{"n_layer": 11, "d_model": 320, "n_head": 5, "n_kv_head": 5, "head_dim": 64, "d_mlp": 640, "vocab_size": 8192, "activation": "relu", "norm": "rmsnorm", "norm_place": "pre", "norm_eps": 1e-05, "positions": "rope", "rope_base": 10000.0, "rope_fraction": 1.0, "qk_norm": false, "attn_scale": 0.125, "bias": "none", "tie_embeddings": false, "parallel_block": false, "init": "uniform", "init_std_qkv": 0.0273, "init_std_o": 0.0339, "init_std_up": 0.0391, "init_std_down": 0.0391, "optimizer": "soap_variant", "lr": 0.00927, "lr_mult_qkv": 0.5, "lr_head": 0.00462, "grad_clip": 1.0, "warmup_steps": 200, "schedule": "wsd", "decay_fraction": 1.0, "decay_shape": "pow", "final_lr_fraction": 0.05, "batch_tokens": 65536, "seq_len": 1024, "doc_mask": true, "train_tokens": 293100000, "steps": 4473, "dataset": "wikipedia_en"}
Each number is 500 + 50 x the weight over its row's rms, rounded and kept within 0 to 999. Layers, rows and columns count from 0. Numbers have three digits each. The size before them is the row's rms in percent of the matrix's.

# down: layer 5 MLP down (transposed), 640x320, rms 0.039, rows 288-369, columns 240-319
# up: layer 5 MLP up, 640x320, rms 0.0391, rows 289-369, columns 240-319
down288 099:520536515480528629549515541427478518550527471462512548509444418542495497502519516481489593493428447392521579492452554436516467490595529365431447515571474487564476521409483532483512526519462461490520468526439525476429440471565517520544472464
up289 099:444485480521471441612493486498495523482501437536498532483561539449513494461611511481512535549388491561596411426483531573535571472550583557443463601543530599542531504535575523571479581467475493546460515444509418495530481482487502589490424433
down289 104:491549471497580496506508592563542502486514621419448474489507514482400475524429541465474476445527546502464450556542533471505507595465497487524519519428473493512521538571514471451544475458492547488440548650513528477531535539512521527528480619
up290 095:570479476602456463544507507546526533464539542543460596443489533414613388604471546551456560487379513538522544464440524594520534596620473476560538456554421554568509491492552517545501475513495500539550521537536503507456508457491490465513546405
down290 097:427504516478544516516470454387571483567361401514522451522514484520428545497460532445486451485564540440522437507507478416479447451487560540540579446460501494442513537498545508499586559492422426455554402479446550446485466541496533551496451530
up291 108:439463442585543457445509451569422601528535511565459438434540423524433503494531448523492528419517566541542490515520443525501479454591471555396458482495547583521388481581541486522506524444552442546482550505408519425484508527506554518617412549
down291 107:599479561476470582530504559486488476449449522536557528477460433560491523495522520482499574477492403565352586482457500480457507491477521487551532600554519493458637565503465505578504426422475524520420415489603501533426522561561475541387494438
up292 098:493408550524550429497492505471461518494495494492549574477475483488519519588588489548446524574565519504552434549483480447437456552522389489575469461560478535502514475428452528474437506586414491548560504490519574401448511536440459536523407533
down292 097:477553472532429507531535500518531335564481496498437468508547514520474536447493480477526493461431522433496510492492465616556551461543525487430503555517506415573501458572460466576488505425553556519478533515565529497529497427449573482503597496
up293 095:469493481492587448586523466502578524530498589401499539521596355507442501455493498538449445458530479485537555537492516565501609503534461522432457482578515508477516363473541601577530531509435489497476526450500485490467479499519450578562482536
down293 102:513559568531497437526437484585484511438473427634484511501432626606500590519429500478479565532529550486508442554544486535444536527438513432435490490480522584561445581503397466431446460516555576585512451524575503538521429510552480370507446539
up294 098:460522519486517481511467591527572450470582509463454604473431402433515498403527480478515444491452514467451540369580540413531477488483506603478535545467540461461544536517485579455429577597495466515449552506522489450613472523490526510504483536
down294 094:516487457526561529565439454544350550562521510522541476605498532540434575560458592452483503439501518531569400563547517531544534551495512417501452469529600609596513529449449424461541461474539458555469451584526489504430520481574435504515511518
up295 100:449492537559438513501400576516527601519490442502549496498467450513500413566462549487511494447490490470527480487481517490500504425443436407527502601495489496549469498449421485585522513473596432450466554563531560547481439457532542529429553530
down295 097:551455510496453501528602434447586461462524471493377588408529487557446533500517455507495488590596494560467480544525477482472571524556528677558534406486441535451462527506521502446525514506418525531623417439485465493606525532424538500572464492
up296 102:527569427516447464458497500527507491560495416488478541553592347500430452566514449491556477414520424479577441490481508470543477499478478517416527510482546621554491470511474545476464504497542550469554500522503499586554524484662543475520391567
down296 104:522545532407565546507481543541442507465542572551534419463460526497512505464561598552427528577454619505431497455492455486517437559510494448408492488612449458494479512584536486505550476561458486526450535440518429514502363528463346532510588471
up297 111:515452618519453482448465528520558523469594431497515486430507449532460539527506600537525530450511461504487482462477497490503523496545471446488501496513533445475383511484453563559491495512446557584497558516549413473468514499452479387580511478
down297 116:484498422441583489532506516523416418431425560429510467547585494485440483502529447513490532527417494567491539543575571512537439509387468586500458485504559528523566446536573424486492497555522354451463448530507514490461514415542479585468560469
up298 094:487529504524565448444462484494546507557515406491435408493528384407534582444607459527476415490462535437467501510493591525511488513591434490580500459429459478496433520537520537539502487506487485488556480604520549514517505495414435533532516585
down298 094:476457440488511555568552577538471540462537522500480558518492553612428466614402528485432483557556487523503471568561408430571450436478576464537594644538565504498499536457527496474435479428538498449427422543515535476536484398527548562490435492
up299 108:492536437556573588463497460591498491550503520520485493468514452516443558407453492509646409532562411526510441458502589535506551491436580498440524521493464524456482450473494513538532521561485491421438519465499522455520518517514450412427548479
down299 109:441422443445475471539488575553503475421521409504407416548516495574485399505505543505465546466530402517528464540494478467568494505483505539599466531514524550467587545602495470469554509503471494525481469548534516514531548498464516517506555519
up300 084:457467465560494447503600514484491507483515545530511481499509487445458545479416561587370543458524541554460480475471581600448493522629478456517431489543445399427498483522546537511514395556507459416457446506502553481532523485494372551467523509
down300 100:459526525443657522484394523485546530487461472419514493520545522597507494378527430520526424638411493528548497507443566493490499394562484482444445452500520528470571487507437476428500563463455522572546472543447425559462478592526510476560510539
up301 115:446495485488553514423599422475501472544551584551502533531495527563506525481517501430469456575527561428557492488498556497459506453551554531495452503479616584564463532548512548533605450519510466494580599498493577409520489558525587522431428461
down301 111:441473500522522550438582445476498455504540493473500479563419516542543455487524491529511466527474586468468457507467496511476460433472501512497495468507625626551485518511526520617536502483518463446526525502381527486491482528591571593479485525
up302 101:554490481470533352426529515469573517570466449514542494493407539442569420413613593472452535434588537439426543510498515477508485507590467490533550564484352505518562513490451443455524526468532491542524530511433501572500487461520453511536482468
down302 107:459528546494539495607427473544472609449435545470471492414489491480495409558526549508564492510534517472497422354583499479557443468485450512404552457480460485564530528473519495525530526556450577511507407420465441455487471488481471532364527433
up303 098:501459440600438514536520529508480502495573571461487588469458442420562463526476568594505459477464513549497585456554505463510583432555466428588492513488469533492579469498472528568478535416570459533485468491428474530474519470457487591474445465
down303 096:483438464493593441583566378518454481451485478536499479526466545521405456499467542472545465383521541555506474509459460498529441521500562520527576473513584468489539500513521550477474455552406555521539455471517462392464458565473469389530548530
up304 100:599483472534408519431494514523537535585566518522595566507474470497557590508471463529514507518539558433411553489543508487562523543508544557589458515407479440466414510467533539501606503429524512445566534482469585574473497471473592513483567492
down304 099:500474564479554563595549472510532534475475463477507440520492537542483375525424548531405478417472396555621506541472509418498544493511519453517516572536564573523503424471449516488462512502453504437396412553487541541525504471500462544509540546
up305 101:596416566469502479452536407549446515511451497484482544506533479514589467538430553501522462564534491493508541444508564505437530506549462446545563479495515499470614535511528504450521491482475433427437477502432530489524624498463551548517373525
down305 098:420586513515489466531490564499566532489541588549578510477435528535456575402634494515470538431541495498539519450459433487560490480515468541447371458448459522494452529485518455518447484490457619517561514528487496461524432546624419475406560445
up306 101:451463523448472526511581514513500446512532507498482423544522476438492490515523516480480520421543614415516468517589564504513438646481538489500551475573564503501468542447476485481476391415482498533468613517500492554457648524538494455542524437
down306 098:607431482545442389457512509532431449525500535518513502431604496422456455640620447472559513482542500510462443547409473533516563426447528561527509514480407477577448478513483424535526528512529484457537364450526531523521466534502482581479437467
up307 100:543507411576463549474543606464560463459444529516471459491580465551542501478561508465385495554446518515498497445535484472432408494495516425468482485517530341515490470574526505522464577490478512557477374505431504465535453543443588509451491442
down307 105:508465548508541499516415457547445501546521476497531498460466502426490488479530470493549556477512520473537491530513579428441526526525424501552502469467487589516599522502523389549498455470437503477470548525491540517476599495536539474503544541
up308 106:462582587546541474560559485547474538539539557507534537648518498391459537475518506440506431491469503470517538573501522419415512459472486480466599439494478458557482400488554540471470557548479510512483515489494421520492449501538547579516429440
down308 118:541467484503521413587485465478481493463466557572440578405501506547521495565503487509526523506491474521490569503469445557446591481458442502492520448553568553472587456517477509415461559466484530543464441475526670536457515530410464567509406413
up309 107:535458515539462549418511448612445538513457599484604537559504504575529488433483446520446536444487512454411478539453470420563509535477576459495565493453520528535496418471444579407471455526501533528560541538344465543537475452537510430467508450
down309 099:375536463412531504546491539497517480414524450541439419468452437427505484550565565445501491580564473530552524551592543548489562429534400526506488506603484494504531611524515488544415577546493483414457439577566552366490439506492535579556431565
up310 102:404428491502501440482452559422505499536430460473460563478509484471489474491577574536491454512505491410526525501520509440568505495547618554456549487518528558556574474499575529456382431475403487458567553543504462465526564531444504479547411515
down310 101:548524498534482582486519476517549462445515478496482494439561453460463475560420502538543461479408514607460427475490509547477481521557409470414479587418452501433510536502525574546570552466580578426406471467510548483453562501492451574509616366
up311 097:543434473573570513462537542500547545496392432479528483499500416550384546476553439540452496477488485434543515488446383547531463526533515438510460616491526434425424454533508399589427474572509527512529580446575533524590569486451575535495520503
down311 107:554509517430386472441555486430472517487574490558438540433545496444603485482457535449515554476567437477508444453548507506483521474449513572610454436520511601525522567413501570514573508440445481487520429526431595445420458560528470476508410566
up312 092:494553538530455466576477575515474478575482506460553529577448647487614550431443496554553410514554518552519515492594542505504472456443462496572437522520584386494547504538561464494450531461445552482565410535418492536504486447491483483530436391
down312 095:487529572498527502519522458482500518530547480448510528445539441566469483462526506458420549489501437529509512468492437473465527476525498559453498445500503503523463507551560562480507555493489365553573528535482491404485517477482468562521513482
up313 102:442537466505454526517557463486467539502538491566506566482505481423568490493443633589453485416487511533554462531536497481590445499486478489534581526508523413565424482490477425403536592565539500487500536492513395505516423521494470500428529574
down313 106:523465520409578436430557508424486505462421580446491477517563539577449526497472397505491449468455438411475614450515529570373460516447493431394553463493535488510480602468472497536451517501407538535535500538448524469484502445383452573510483430
up314 103:556492529601412489475535358462484560455552473452524405439562489535494488459475523560508482518426540496536470491610533469528570578409538534488624541491446500507481427491564397483573631443460562572522490419507466524521479547439415500481524535
down314 094:487466472344567498489445550550510434559473509518470501554395512432504466533568482502509505497536417454552490553434501583508503383525455528464469469485479508496493521512570556532495452534569414472510553557522632483460509553538516496470450452
up315 093:490422448438614397497509490584580574468401484510528441515451444499517378480506538482501466554523506554410513497514585449506532529451393570466408575558529479460400500576582505518545499569536436471611472568549596505464419493495418501438525415
down315 095:499548526498485493556570485552500483512477460528509488571450467536449505423379493476405467500450519490593536588429474635597482488531496461467501463500447479394599432488418446435474398551533541491402402465467389559505467497480446516520496459
up316 106:576488549458540437443467516496517443521542494503560528539513513492506450467509579550496499519499510510547482542487565479544434564468574562481453549467549527576466471498490529536411533610451490406500417527462541373483495507489405496413438481
down316 105:548457484528455519506606476547495512501504523554508538478534504521424542568466452594531572451575438508446537470527440572435537472505425486499608476570444487440485495479532501545618520444462618543503476454512439566516459503510493533497517454
up317 096:438544514552509502422420505501520560507462520437498446496497474415460604626477455515412589457508550498459504558486455584563534502553537525485443484590465488471500515445502469519574546442531482527446449509504441513576592490547506500530568544
down317 103:513416518447563493572520523466481492479463479535516662449501510485546473433431533480527405459490528504516487466542494463487446535515502496573502497417457501519542412523527532501445495524511482466596540533444607532463436560461565567479535519
up318 098:475543590480495607495499501421536484541442429509563406407508519474472476494560473502526563470588426574572574570534454649559477503337475536547419490497567532549564502530419537530575565582520479441503585418514478495491517520424512549484512586
down318 094:533494488511455407490548430518545509590565516473515510458556488516560497492456521482549413484465584396567394433476466450434514513565508504559570496392500498494402420489563546523546495526538548544518561582520549476539464485517446465508409487
up319 085:527488441457488536558539515518434627565486566532465427505535550533504460468579421443541540472524384468499495603499489557506612480596529507527457579541481436519545447585517512493498485508475514525524503579472553528479587517405459516485475515
down319 095:592573490487503493489490459477599416489467533499574464481432489527460515509418519544542427563414502485537520471514491512502490493521461588489478485430582455427511478443459433531552578496538460483541512483534496489401531450455516427491442439
up320 101:411558424480546477492536480480504357423463525509358459524580398506488571486565535457479449614519475531561478506475558472471414499417551468409500528455504435506518515501501566497506469542567553574451482519527500493472500481409451453517497494
down320 100:570483617485513420528448542477511598585502448445486616428459537564463499533501476526430513444462528473513533480537486525435634511581423580526563505590557564461513477472485510561533462466409532484528491481514459571582425555596467551508450437
up321 101:476426478539452412486511508508519472611537492557441560543475542490490512483515586535392486510537566427497438596500533544482503546497461400524549506426491510454447501458475564459506523409414557484595572523455535466372508501466445423527437563
down321 099:456523505537569549506532486478440542426465535406546504469479570446494491547477480490584479475493464487463508452550469439544461479557603576435504455542557463595519529565526448548569436482542464516517514565507499489616512534485534584524573454
up322 099:520500467550381475559514483520501526468451543528559499548544465481516530540469569499396535471318517531457481474444455451576482472549417508499499508478489587482569451431428553514613521490508546438493406505551470545468441540489508521503564454
down322 110:561545583458712434448402549501487475490591465519529532460493529549455514460503470574522530478546509483574511456522455473521494485530541551487529520499506413502422479471539456519408503539513468455453466485432540491470491478494528523539498573
up323 095:441537543432500468500415551545424530511488530469455561500463502549476575435562548452477419474403509549556450540548415488510551540563554477487508518493533461514484530483470462489493457461500434500490525478611556534512556494522529465575510481
down323 094:463472493487455500535603399481517480405481511534557456552518460540491480500459470502562586609547446434532525520527546519513428496452441569475512477492526573464511474519544521550537485537474569488463454494430417551557462464413475521487501538
up324 111:553564537452514487460413499380430452456471402452418479491502384434556622520558441551478521388453521431502447504519481532475457405497518515534479584452443529534422503517388530472479555454499525497511523492487509456515423483426476445481581500
down324 099:495477552551493526565508550604506551478491518496590466455571627582498449569477516432533527506557530526494474444491530532594522579541434475489432466531508456480541543475595454543472472533460485505551473558518488534523530518526542503526437463
up325 103:523429534491506564501596542550529435497513395485597528486506415527503530492527496451462401455541460485450519475537575545479458456575488457462542494540523476421482559490523495563604506498497434367477484431479589494446485499425575434498552494
down325 094:449564493519514457535374440492540562502474569518420478524488548474548470581514474558540634544447536507559442537496442471461528539463509612507524525452377547529541444478478494488464459468514540611509472587578413512547529462529415528515472513
up326 103:431514487550506410479554474424543466479478386552492498554469457529458405474509532495464484481386514508462490485492501522422525544540482497510447590429493437510587507505431529502461440470456629497523499489547454467561478516478502512552568510
down326 093:572477432369562561469523428591431565519450572468445482506492495453523569477451441485566466573523523546581498569519483417491491496428462413460461445531438562563477547520458458505487451484561462518478502545412503453473511453554518391507497511
up327 104:435514418513479508460501503490413570554613501537420537593443587507471493548509484513528430431466494522549548489557558535531545446508504542443475540457483472492501473461574487432495467346533432507586538503344568356515485573504452506597515510
down327 100:591453551440442487511497475490551424544467537432526503514544443482524545468505525507486552651506595452529485550544437472444427543537542430548553507474486490555531540549535567496516546640380576518428600490533466543508478434614438534509524544
up328 110:454467429558472588555503473470515548407512562577561440503508475555526481436454533607469488506515462526551444570457462461465584518470538379479470422536530520534529519514455503538488509433657470568569462552503491542554406632395498467491442580
down328 116:517443477529476421541630471430454547571552465520436558440521463513450391486471502517464509483426411433476530432564595547479551527482473599514575451486477500542462517523491565463514526532462645520503470466582516494522477495511496467526551557
up329 109:521480536551479519503507526518522443578511450487579524507515442497482503362570522504518552450494404451527494589569415559412563479526531577429404452493491530523522551470351466460506477515519575502404417447565487531530541488431534526431359529
down329 103:481487584446500500454477495454542523531524532479458566509541599500522466578499504495573476605586556603493488475490581480530475502420428450530594567511464511430500448539548538519525567525476398474471586445430444512505481501537430461569536554
up330 105:556439602530597464461533554485468498489492479524527480417494434494576486491439485453454511457477478542488575434460471444515465529476563556478517506486379399517491383500442575583533526565506622522387485445445529527542531374492457490522459499
down330 106:457550443503448517566404521477546546484490487507425455479480555495477493510529499522559517549469517431444475559523478537491431451488461445483431542479555601472503577460467516471441582394480409498650546524486471495478542607489579579548582421
up331 091:498527471425458420525463443418535525459402607491468510589492513532516464481648565477517547464511471549483505520584433530541563464529538487531607523556471460573465525428497495494466508514476549492475443493510524476539553506434451561495523449
down331 101:474524518558516586506572557632578484499507492528543444448540447446506430479465467496521536476489503496489546441506564570543467510464541505431434460517454497458497440433532500532542506513525420444531421393561505508399516500551500393511503569
up332 099:396579564539560463479467601590505554490524583453455505536512496395575464534515555424482443465539512461594554519409511569488521513627535555469531573466429507504488498391522493424574476408544436586505501553453400589494524475442500499541512560
down332 105:568482489420423516450382487460502479493442439531506489531534494584521473474506474599483524399458452508458499429515508420571484529419410411502490504533519563460502579569476478533501516537495500432458513462526536419464477541608446412464518451
up333 090:482536463496558435514537453534494512490416605425609530537515524521577538468549567444612519420478454529625466492494468516539530512527472500424544475568409486450469482370484447451473542565486534544509501372575451466544499547494555465528488538
down333 100:426424526547346514441537391493488370543645415525496543526549460469464472527571447551425437556480527433472475499498454544492558435551534474494490438405575492544467537483533555565512533443655486422452590499469525517453543463497505596520439544
up334 093:401523382520489451424510550490502408554588497530528501661511576516502475463571413477465430490514415524490598563471533552540541513553520494385477520486522496511461527445532459495518498442473539521446666532551538456458432458544458441519552478
down334 098:519488534473585414501401532467440547488469422508492428434498510471445588527428528432463541462463500497545480405487501434497509481486432471660469510483464439451445488502518511539451530550482496545512445576400512480512535466466534599504502549
up335 102:653521504545437486572508544522537564472578521505474561558507499417569497566474447513540461489454497506489620517480497556478519499598443511526496545483370572445533481505430528454495511495576513451533512476497505474471456562478475521486472571
down335 099:388471450488503528452530439511453402540524512528519492424510453556459549432505508519468473592501528450593489436469502549506460476402596446511457486502618507538463478457543463418483500456469506562403441570532517518577505453549522388422519512
up336 097:496426565519448518481490496491514464490565514440507421530521518488468566392397528408487504490546524488521465546544480584588483415486445590558519504517499494506534523538534489555506469499494588527433532555518484446540501474466531576566613436
down336 092:525571539502544525525533574511557504515510429554503538496493516536532566526635503583516432439468455493470472541425581447472525518487583469483423493471486545410527477415389500475564512437559441492613483427525563580442555525511470446440563451
up337 102:509449412394513465521496525503530464536559531387587465488475474586540467369422407492486475652366540489541463526476561522481512457458469488466571587613559527479426498589557443456602544528489409497513486487526498512533473457529438562403543419
down337 100:526466606547458525454447397554474531561464444580511524505493486463516576518541565495493481351491470561449518473461464376464479495504550469560446483462451487461545464503459487508501463503463636531511418555515510477477503521457572419528428489
up338 091:362486484512484542487488452514524448604451387502470464564514538522485513516505513430505459466532484484600466485597572483616411435505500496510641546569517479495375508408495472518556493536524462489558589530504496563475543463542597477529504432
down338 094:527536550491536510556482540458422528357468582478541498369495465508549435535459533562512432513479500525403524572494454520519546550534430436382403495445573581540545544577492467425494530493406510497480475476429483428433419525503409481488555612
up339 099:448474558479451536466446530443559491507396464527510606580469507499605410469481535484473453407456435538417507467513502560497470568547516544501484497530525440624542484495514563465471483497499476529555510552529445554456642445480581536515557551
down339 104:471484470525505430563501568497478484441546529484486496477551495398426478570555516498555479546516364472580481499561514519429464423471584453546557597471471412481489444490411525530499425505476481490567518404600541575509494563502509594552469619
up340 094:473442504516480469380483565388431458480474444522546456526558436457498410455505536461464503561545494557510504483568475432431473535489586500520376482515450432518472456506576509508430541450450550448514502482460482510464463531546515489482501554
down340 102:532558501484595533530467483511475481442499457533454574531491568492416603462553543571550463410549495471443393553594492522538506487531488493527526525544514551468410523515473542550539456574515439437493517584519557531485528532519498438610493460
up341 107:511413548430546558500516532560438559444551567452441464480507530528543399503432440486537482457493446476476530477479561514521492501588543594580454520489509547467557594503559509561508421533502423489483535466503448517483469561455534504506531455
down341 108:554519466473514601530526623477466502450530503527561461487487506522558514514454483469562404470486492473461484471564495644454452598510529481514561538573524526496506540463486581477569530475551507514482561519500571533551456409493430437395485423
up342 095:505506528492583572474567477464459550490533452550574542428405516528372543551506426461462482461538513518559540491481512471456446579405443531518528505553437562429404476471515454437519522439512476459497514481493536431460458565580510559604441493
down342 105:454483527527438485530560453594515492479535597500459535367617514527562476457519534605577436459462469526399495528493459565492580423606421473541547484457472538492557447479462415478552436454473552415614496442589530447532526521499453490445552513
up343 097:603478515535506505544551387560527482478453544512551500537494480519480505585363506503549486376445478532512535526447434508495572525492501506497549522468454439544545544562432545522485446460582632548556500542496473458584523509478468572517520412
down343 091:410493386504552553479580516596483477456523451485492484412513501496560415472464441601539524525496517510449527504574601618423483531481595538493496489436501525544575427461421453514531486476485433510483493384452530576388516455567534455453469584
up344 106:489468503514528535554424520512453612521471519493512525534438437548493516579489573572529436509514482463586477520390478503523417498544520463464478439477536529483495492479433463452481605530560483391496475513553502553534522431549531420496558412
down344 103:501508434491446440463546501478489424528642549470515471461589489462545541492456474374455494474557552489424501429624519499529518578437453545513523504452507527541523575449539570498494432530478524581506539512404473476548405540510473535527467585
up345 102:425467486543525515514556560590431471534497472466491510461499513475521523541542610487511386532510476472569533494497519424466475512547561505543494423507441484484437500510411482454524449550363550564639515470532533394591535520471589379470430570
down345 099:448579480539465542519535491490567505418596472475517506565438487472485482527476480563473560452464514587474478451548507505519546520448412564420522521443538486459528457458467463498485513497579426544465444569499465572437412559504511567552481414
up346 099:555462542481495520459533555558518465508586504443510482528503539564551483489580455488466523519479544412515442559530530515575453552469412575532461505547521440527488518391558490444570488482447459497618482517619513442513559449522463595497551531
down346 100:491563476519492524524553521403482467514437465566485569509461496427488574545544495541544458488556433598416546383398545464436539531548609412462543544433504541482590404467447455552420453534434465425471536523485559560438491568452461481480425580
up347 098:419389546495521473437459515537412577472526493411507480516473497512578490503538477545593462428435466448576405534496493412434552519485505494449526515437483475521418475569552412524483503501492557525480440447495505531430511483571500499463617507
down347 101:574494529480509552502499477504543444534517494542501465517581507477448500422492531501514514520518516596487517465527543461552513495506406516485581456612499551472634465426471501487539485412452486560566585468503441514561462505395521556513484487
up348 101:488528539556413498451492480433524454551474529415503473416628452524448422412550512502535463545448424540529524581481431494490546582501592518484482494538514461577635485474431479544503508510448497508494487537545433501599526460455517571541507473
down348 095:503530487490570524586446472491529504445487479532454530528422496559540445463406533584480646494487536496495409378389545492477510452517429595547488536502507575404452419552485650448577446539515536527489507454420512492392410548551507494496544542
up349 109:584466611549480407456576548520494471510478425464472528447498464445463465490585447482441506451481422520481397555472437501481505519629496491493473480553448484472494586560451429498516527374415502456525509463539482449478478467451571465503495508
down349 111:383489424514538541499470477580477514580553588473510486535528437528477505439408579549475371505502603451505567432537547540398498458398481496463574490400555503643483446461520539454460478589513493519537542550470440507470469524492498463469488445
up350 095:514471542519482547427490387458510557523435422424478516463581470547386561438444533511518548527515437463461500523468562544550441478531518581529570530490461492466528480523535526469504593496435537525476590554485535359512468441537563465438503463
down350 095:372561442446407471530540511538500422482635501568496514517519472476573517549511457526425511413492504505549493440525506472436578530444479449479521427510539559576497506553470502500461475517539477597558482493484504567480548502496446479474525532
up351 109:549523472567474484543475405518461469521491638536563520433471476582444482433508589601496416493527393442563446496482523407558581539522522635498509496491506509449501457447515396424541504463440443583484437485445509539615494435528424540534458498
down351 091:471506508414496523450513598529539559579517326419452488568522563395523474566483407448454523473479588558439560514472515524456385483500492372478487526510521489575486492531459552579465428492546521423524596450479517465447475566428597492451513539
up352 106:567474486502512475476450479473435393508477540464599554445509439505493430519499602471494442466511578463583482478524451444480553533492514497555544564461388458446551517475458489551458476457484428386582481450549461577544430414554487416459452496
down352 101:428558484537508463469588497539535643462504470497470467530487575491507446454438436525543534492512429488516499516385545562480484503441519540505430464546560527520474480436508525452552515518508619563488479478464539456450555625421486535530554484
up353 093:515601532480487554449477413554457475479472519495493416504478520455550566427503463415396451396446554474527415450526504451518642509441468482475478481463519560580479462555439377447486425518474547456569464491473494597481480479466518464497525462
down353 093:446434440548561425551541549445557530548539543542428538520518518435456416539464519526568539616501408488474544483448509550490428466518487479505531545527466455507613486385574602458561537468557503578473466421529504509540533562509473469512504565
up354 092:420481470525495480547441490499589473476493531558507558333528425452516447603503498608439452488536517588567413571479583521537528536515482433495568409540506500476524416519544358466496464579476617513502531515451447470520454468518460566486541466
down354 105:484541444519511595511596506505494506470419502473560459584473579471466494528454539532513474513442526501503572465543464517522488504538409506435482524467527536492480513530474575513450519428519428454502446466525543514539459579608468459530424416
up355 095:510524585460580567506494472584494463446533606595509495451519455495503526461439391483551541528455494512554474501595406562475415545527462525483483562508462592497535606596487643511507517533414427528408489546558439425419498532540548518504510472
down355 103:501461479583350473470485502549556529520569358462407403528476441548497472449519542608468451440549450539572544469472427467556594536507464438566570561529451491534524491529570474537519496459586417468519469434465484474477529539533490581534476442
up356 101:513545578420440425440536591513481527497463487529484520384553492506525412471472505489519437525525454487489471461478535520518531487488495475498599458534413569604475435547529428561454515448532428498528544554535452533484526523571393515438483553
down356 096:445466414541431580482476449434498445508545456420542511446540463425551613449492506552485446489502473484487531534459462515592513496480466605508471425532507382502453570490467659467414534547517550514508463417519504482491423551424508422478417511
up357 092:425561495477443520497457556558652502487513441561468422532493502619484456513456554487530542536535531484563469575450464479490568446517532517516578533506488598509549479532442456490538591509571494406558559512469487517481512502437469707543463501
down357 099:469551476476588522511480512530446527557527600517530510552522542465485495547434484545432476483500475521416507422416540517538395553436525527307516551464464480539503546460403549494493540471506590587482485517504516523548509516478527405469575562
up358 106:522500460515491484485520506481413540565564564527479552389505465470470486492400578470471474465485496465534515607504625444483386568497491550485536505454492521507493509484548485520493500530432460491571562495540534437459381436480512497465438503
down358 094:461438579492490453549504468536585421438453382519500496620485456501507387474548445518586497595505515478535400432496438574510561456536499419484529480552464487524456475467432470502530495492592567489495446480444421530594531583532523471465530493
up359 108:466531448499475471371536528477543565521423511552489468438426512452537439526523479449503419527495514549472536489480496529495509567466547439496508419548501520512511534582467426509416450506554553448433545524486511582490476459508549448493532435
down359 099:585469514487451496540539521498482438479535492534430546546591451494510538403468495539462558548526490495584443459484528474463447469573474583522461515445440490444542403431498584452578568586425520549558478503540494435546529462416517485499493565
up360 106:469535453517457479457497445471553515534528437523497561493432469496481399536441491459596522530470617399445426462428441549418434466512498456532559529538506467514542584476412495482452502564410507382510536442492528542471583504538462490535530514
down360 094:579367533478492524503507513519538427482530544504498437494536494550521590438562484474451467491566428527531567491531480399563527553489479664544411572450545482437438475559634521552564528497585477660502464522498502531542452398456544519511461466
up361 094:460382499456499430606453456409434534492510477399573484498477508412508467510486562560458545438504441549526470518507553399574414533467548467511508522507420478549601482533547596474437525496472524479544459462441543477501489420494527524524441509
down361 107:600504432512487513551531500596465490462594534548554476626451558496533534575554526461471522549502546483508636507484480602516455425495569492444544559411455469431388574444447415516534541566501414472482528479584543502553547521583440387511622461
up362 089:484451483537520493555528434518587469457470532511448555508492450455468579514463524428489498427550500506524511491573531514435609521568525529498449558581551488551435652539574520461552463442381397479492451545555549437446440521531529517551553451
down362 103:411554403535450498508489580450596455483546497489525479509505559527512519542558477568500456542514473555462452470550527559553387432417487506420546466433502489553577472617392509515428539500573571466526515381550545569431564554551450558431413434
up363 094:565563500502492490473380486528484507515481603423515519429535516517493588502504523543455573461470432546501523477527526562552457460424491526483479500455446499493510510467496409493567552446462540513535438445461474432500438494553456469485498493
down363 098:448447480512433554518608479466433495547468486564451542530588496540532518444477405487495454552510541424476447547485484496531514545562426534487498481570488574446465363541522527549474460538555522556481514505535538631491506599438547499452496620
up364 105:470520589537500501448510449385521578541565445615530551518418509520451484511503566582546430426652512472522425526564516557530368536567505567521446493441575493473469486528530452426529488512381535446487466517565580553476538503529528563448476466
down364 101:529458441421457493549526533594446371453493535496428441520560492450548562331491557383486515543464508504559532489482566484508616472527422542486426438496491479478513486468436577547439468591524455424520530484396452467509546508558565510579499524
up365 098:505509556496585519427503497448558483532476371461462531422456463430494525536510532452405512486444514543505526566481495486518530631508589634464435534556515540495531497437544394483520553487526426525494488619505513513577520460489540546401533526
down365 095:523399527565477546498461498574409552448521498512466498543500461563484405454576466525555479400486481504467504423528468567476474406472486409520438604478549469495479440512498464474472481449453542513497461606480498535519508480465466502463436467
up366 096:530493482448452454447396511491407588549505508483474449446525549510462492572571451492393449449511458473541526493592463609554444553528524552444526543408503427541512451534522480412387504451452511507500600512566462513482628482462520477423616534
down366 098:429528529537541542489537476536617386478544523511539620550512490486516489484542523552548501514492547478503458539421554437423553530432602477501531462505507581481442494403411586570594516489525490513558423446505486460542413459597479468553453522
up367 100:465496466530558504468507435496507456526515448523614513500407529425449386509489467486460544542567450566515593529516517449497516559461506488520569486524420499540502449428428523429511510565562525389590472412568550469538506545425515492424467460
down367 098:470458503442451549492510410543518505472535502460454525499557402540541679475519500491535497505482480391454517525551401458549551489517516519485519438534501503477519616569519492457535497471361453606477533571462459532492503431516505541410526520
up368 095:514462419470459415597544443464523463518514507554457490577548469520483532556539583472547504470449508511542572439509502557478515584483492612502507540573411611508469444467525408449520514544458531479579429519535489528513466529524533628544425599
down368 101:527490493462470529392497532429408557530400527469586479546556457461522476467497452473491520526490537415548399555462531495499411477482394562538563440465596478490585566547527563561511464516486494479542480472505489590488501497421504469467578491
up369 103:559433474441358520485606466385477478507514397527403600524505537417433597495567492507629540412521578525455429445583492557536523451497566524412489528512419482527471447563496500494545573572506542575506473558542459510473572527461541519458530460
down369 098:441555537479463527460472511534514446486544497495526448500500468542547431458381506557480422565519470512582525524512652430526549566543437456523489553502477532470538586436508505525527523523593488442376621533471580515539457528571447469547493516